{
  "num_hidden_layers": 13,
  "hidden_size": 64,
  "vocab_size": 8192,
  "norm_place": "pre",
  "bias": "all",
  "tie_word_embeddings": true,
  "optimizer": "muon_variant",
  "learning_rate": 0.0118,
  "schedule": "wsd"
}
Each number is 128 + 32 x the weight over its row's rms, rounded and kept within 0 to 255. Layers, rows and columns count from 0. Numbers have three digits each. The size before them is the row's rms in percent of the matrix's.

# layer 3 attention query, 64x64, rms 0.308, rows 0-63, columns 0-63
145:166155096145133144101182189161147059107141172119131183146177178156100128152169117077096142132091145120150154113147094143104196160119134211085091124149117103114093113188127106125117123116129099
125:150112160143094106172090077086070160132143119159113072159100110133196134124093091119115156123143049095141119168128172101129105157131158111174106111106130091126171098051107172133075131143097110
100:125127120167163065171094175129042154129108152165094086142098069133196113151075116134115167112145048122140120144115178121164097108122166129139099134096151112098160075093113134132093150121104130
093:140077120192172076173111110113071089133150149145081108128087118181179076174138127136142173043130108132118073161164166091155126150113114123128080145122142152113142101096095131115121137091088149
062:078128145092188103178111132128078137061098194119099117130077170174103143131117125099151113061147132120100104112146125129124121143116189116187162113090188110183159123157107106153160139099101089
090:091160103137150104112144149086097195098154055120083053140166072064100119116090130128121154179159115127098167100120065132121148136179139147113125109141154133133110166164147107119109163194115107
088:134155062139152179110099131110170155114098115096130096126115073100155183173167143121145168117111118108117103128125126115160178106154127094115110095086143159190099082148123159106080120172058050
084:083086110093085133133157152219192153173091109157079068170125146155108131146124090117104122129146122172167109146117110186119141119119088097150109130145120159116162165118106113109045113153123076
097:152110135146102073144169187160167096112145137096110168141177175215074124121145099091173108174116138146103107157164116107112243119128096140152126159139143136098138143157130117151134161155118130
101:104112141130118168065100110104123218122128096185145102108133092103134118158106154154080144129104131171098185057074090145162052106120136169113092112112130091089086154135136137117149145132148167
088:098121132071079199072113112119163092103134169159149161104134171135094129108169139133130163114110171126122125114172084157123131108136102159124180078100162170167129185180182087131159118129083086
098:131135125127076074158090154133051178111103116128105079135119055111189115160057126134103128151114058145124138147105116080147101127125168148160084155093095085097074133099100150143111117156136116
126:144115131116149218069167101146206083156150135122171176143144195120056128087177144122146121147132177114115167129149124161111149133151100121112194116145130180149149140159175098129144125133148142
071:157065100183192122111120163100134075146179085148111086126127104132184125144125123091101166120083117115151130108120111137074185126120128161060097134185132158120133071165108106074090135164145108
091:117098135132132177152107131060065146084149083099076085116163115139088132161082131188115132126161121125147104097171069113092150125103127118118121128093116126103047129096122111149115194121205132
105:124144079158161096108144196131129112138104149134106168100089091130124109147140150127109078136153140174115059097137180149134095097110050104103184100103139185147138178126144068188107114136141173
102:120199086073108095103097193096162176077116119132131145153124113124127143081116140140102079182101147141156124099116107138070106160123127144113175176145116129079133115132126130112169051187175154
086:179102170156151107174119127088136140103114146120159105122102161086124145116119118165087082146143151199176123183101054081095195154095148109149188102112166163141116152127090092101153123159136095
092:095122122188064106062128089162125117154129137158099108087129150096105065101121201168113097087133124133112085117072181152107134115111141124207110177130139129149106083095121131144133147188131147
094:088091198120123107136134158125129106087180094083138104091202109177147157134136144108099084178156186099110127101163148167128135124145146121119201131102157080127119110089161172162138194106113114
092:110171149154164194095163173183103169149063162147123119134106150150132181098151134122132183201105147160148086137140155123110156114105135110116135106094155125164182132112075191132132189109144158
093:152102135105130129132105099135097090116094096153101082115112129100115118129162154184031206104123136115183087162185149128155104103166132187153147117074171185122080147119140127129097116144161149
091:148140128123151175113129137161081185163183136178183093033141172150175169106062191083100122151168118138120178112132120127123123163106147117140134158131106136154098158137117139098117164165090115
097:119170102190157130086123165177142143142091114093144121122113110118128093173082194158184121162101166158110200111161131121116078120088134140128131087082155164117168099145075089119103072125152163
088:145056123165138097129138139173187133106127176110112160146141179097120102187123145092078149145103080155110138150146128160086160109103147090192125152143099184151164160138131139189081168176093124
084:175164173154121128085161209193102152080110162096158127115114077092116155100096159186175153160142142141121132133115084151162190101087126114110111096113090109139141151086085142095085126098107136
095:098083170147101144147157106105089149159110130138107129142127027148092089140165119163155149114059134137086129146177098104066127106095114168173140093147123168058133147082155142102121116179123152
086:155078087111137108116129121147178147128147091163164156097127167093139136120119069108091145177116098145144083128061060204135129065064105165125168148149109112138126142101110092112099130100071140
078:176112115124123131117166116136100128149105112172146187127100198088130184125143115089141121124110113161066152140077142135155130178131146180134173098121154133195104118148081201140140047139156153
085:141146162130070116137107081129200162154141192147125167134202140140180161136127117150144061137152130174129079091124106067143090159133121159115183136122086093130180092135148171119162135100137117
094:130142121059136145111095166147077118138103096165117128137086111150099121143116112138090166134141192133104144153057202138133078088145098199124159161124135155110126136139178150084121052120186135
095:160081144132121129126083076165105088196179139158112135152119128170110203150098133094093134142113157070114130178178088122150160106105079109131145105149134080161142130142150089149150095094052121
067:103118175144151102065137115157097128091150103114157151117101167120093121120168127146106100125075172162137148091131122126119109092114195182132157176147174149148077105144195062091106121059121165
103:203112184143100148081143104150191100105131150199081120080125112164131105193177069112123123063121179103119172177130133109153124121081075106120123149117121150144107160129120117109093118127146143
131:159159105160161190113101137131160134096171138153120148041148148174140101176186130136114106068145135080096134119149145077163114125074039103094113156134122136122085135147126135141079138083120148
115:120157069216052166146105197161124089112095109164131120092170115161145146169180123122114116090136116097117131135143149107174121127175100125142168112097176150142127163135116112110141072172141180
107:128122144109081034148110152110093075143112132153072136158109130130190130114096129119148185160115106189169114120088145159086094159145129157155107085091115144178106045102125146089103130114126146
113:088173107059176088161070172101095176150150138128072118172082143083135121141125100106122117136132095107130136131158116146057127106129141122171107082180134117101145075148171155070171125143155100
106:134162130172087164122189131119154171183136086185173124125146132161089111109127082133152118188080044141122151133061162106130103168138151104126124116140131053151140143121102136070103146137154144
105:089101140103106097146130140105150109086118136101160115117126136177112157157169096170144160172118138183118087102091169176074084173161131159152093155161142161079111095170131054133156104116169192
069:189079136147113101146147181198138121130119143138121152133138093119125140152151073087153151093135077071065192196104178109140151093106119145096074112156160126142122155170142130183101151127112103
078:133160114099098102151073215134141173168107129121159181120118133125111116142123144099130074137174102159176092162085145090113177102137081170124126099101145070068132106178125176136125102179148146
091:166124174156086097167106155111179080138084116131123184082103136131141157156159175146181102112130116142124106158105139038168140120119101104101095177106123102125073090149106106080134122173106184
131:114099135086107043158117128125081125127068123133124140214096115101128176122091125130156099170121118196167104167117149142107124145197198141139137131119096166132147093098133147117160115176161161
103:100103226126150160090172113124174101151149141132158117129174118116048125081091177150149108138123177072102137144171098115136148142158067159105160163147094135117121138161163098090180135103133130
098:093099147097160125104125163167180119146083103069122113136121110147191095129095116186177158115108174099143105094120090123102146140047148117123117130156095110140066118093199142155078119078125105
110:118065069130147132125077192082103149115124116143202123122149109124103130122136163107132159122113169110146105159121123060129122097180111198100129072115173156161104048153105169150123115153132103
109:116114116081181161134113116101105117168088115119155120152145138134131106184123135171111199147095133118149106199147131194136189109130162154174154117184135155174109159078088139119084186170155118
103:197108109091097115157126076154179114111105064129110131133145162099155124171159098151129108081124121228093102101146159147115151077099083137138116149109110136107114136130167180119110107178063159
110:099186064105095144157067105122090116146105139124134129119131202141095163116115162109159113119158111126158123125087166059151076145094098173126115185141143172181153133136071128090146097088092101
112:139081093135154168136117111153154098128182098137098117140202115107128109136198034145147161146177089120196158135077153180171121145092115147104142136141134112170109117127083127154122072102131118
095:131156135133173121127134174135122109143142128159208102093066132155146073168129109063158129105146110114158161146137141143133102157119152145144069059079060093182159137152147151111085138078135088
112:100142088222146097181111138147107108154146100137181118123131141116123140105131192131090144110119115113120057140154175071162130148180087176113159103101181153109059160139111138180134134118096121
098:097150122102126132174099108084118121167228077111176154126170163134117114119136098100131120133133193197130109090127091142138108153131097129139131091132123117125157184051103154118163135079084083
093:070108139134142158132128093180097139149174164111142093138175161167132125137100157176176093136153156133089144131135111186121090197086117163125166143123108142089103161065098133165064113181140083
124:114088150192089144123104175101128096137124137138118106146127115159107165142155133168116039084123173145122142153197138195115130088143125101127150104078122205081163085094165166113126150127123164
100:160103104154092190168131101172148113098185140135152173135146160125132150185151135140216157082142129150126147168195115107112095103117136127151133098097139116081061089167140102101166148129148181
100:134116145160089073123105144178174104149089105162146104169122072141117098152111119071152055128130176149138130092136168140065130119146101156139185110181142186133131100183113151176136140123179163
101:134175129138119101092190167193127139084150139097125136132113080132152134167142095092096136112148188130127126099142187170109142148187103171185178175181132152087152105161121134165100063123144141
109:096134148155167120173042144102085118146162138143117062116157084086106127160103114094113126154139078142152141164171070130134131131073163072152128075101137119084167167165093077120142112132160151
104:131118145101120179114135055152156113153138159156090135138126174102120194138134160072160187130064170171171092163087080143147125058107108103127160078150132158129138182151147147099133104119105127
112:187140152095141122158100105165154122165175124125110088163141110106183118114124161096129166147129120127131138119098195131175164143104154115113013150130072136184122100141110117155100120068135073
085:123174113133132113155174135108090151130096080111158085115176107180114157101083095169146131193146146093124096141125169086121155141109184143112152131120115146114135059097213186132147097084163161
111:107155134127099143106140125150200115102129099184120054189186128167128131164159130148115135097131134084122135143158137149202143092134138161118131055138122136200090194085093110150108127126125094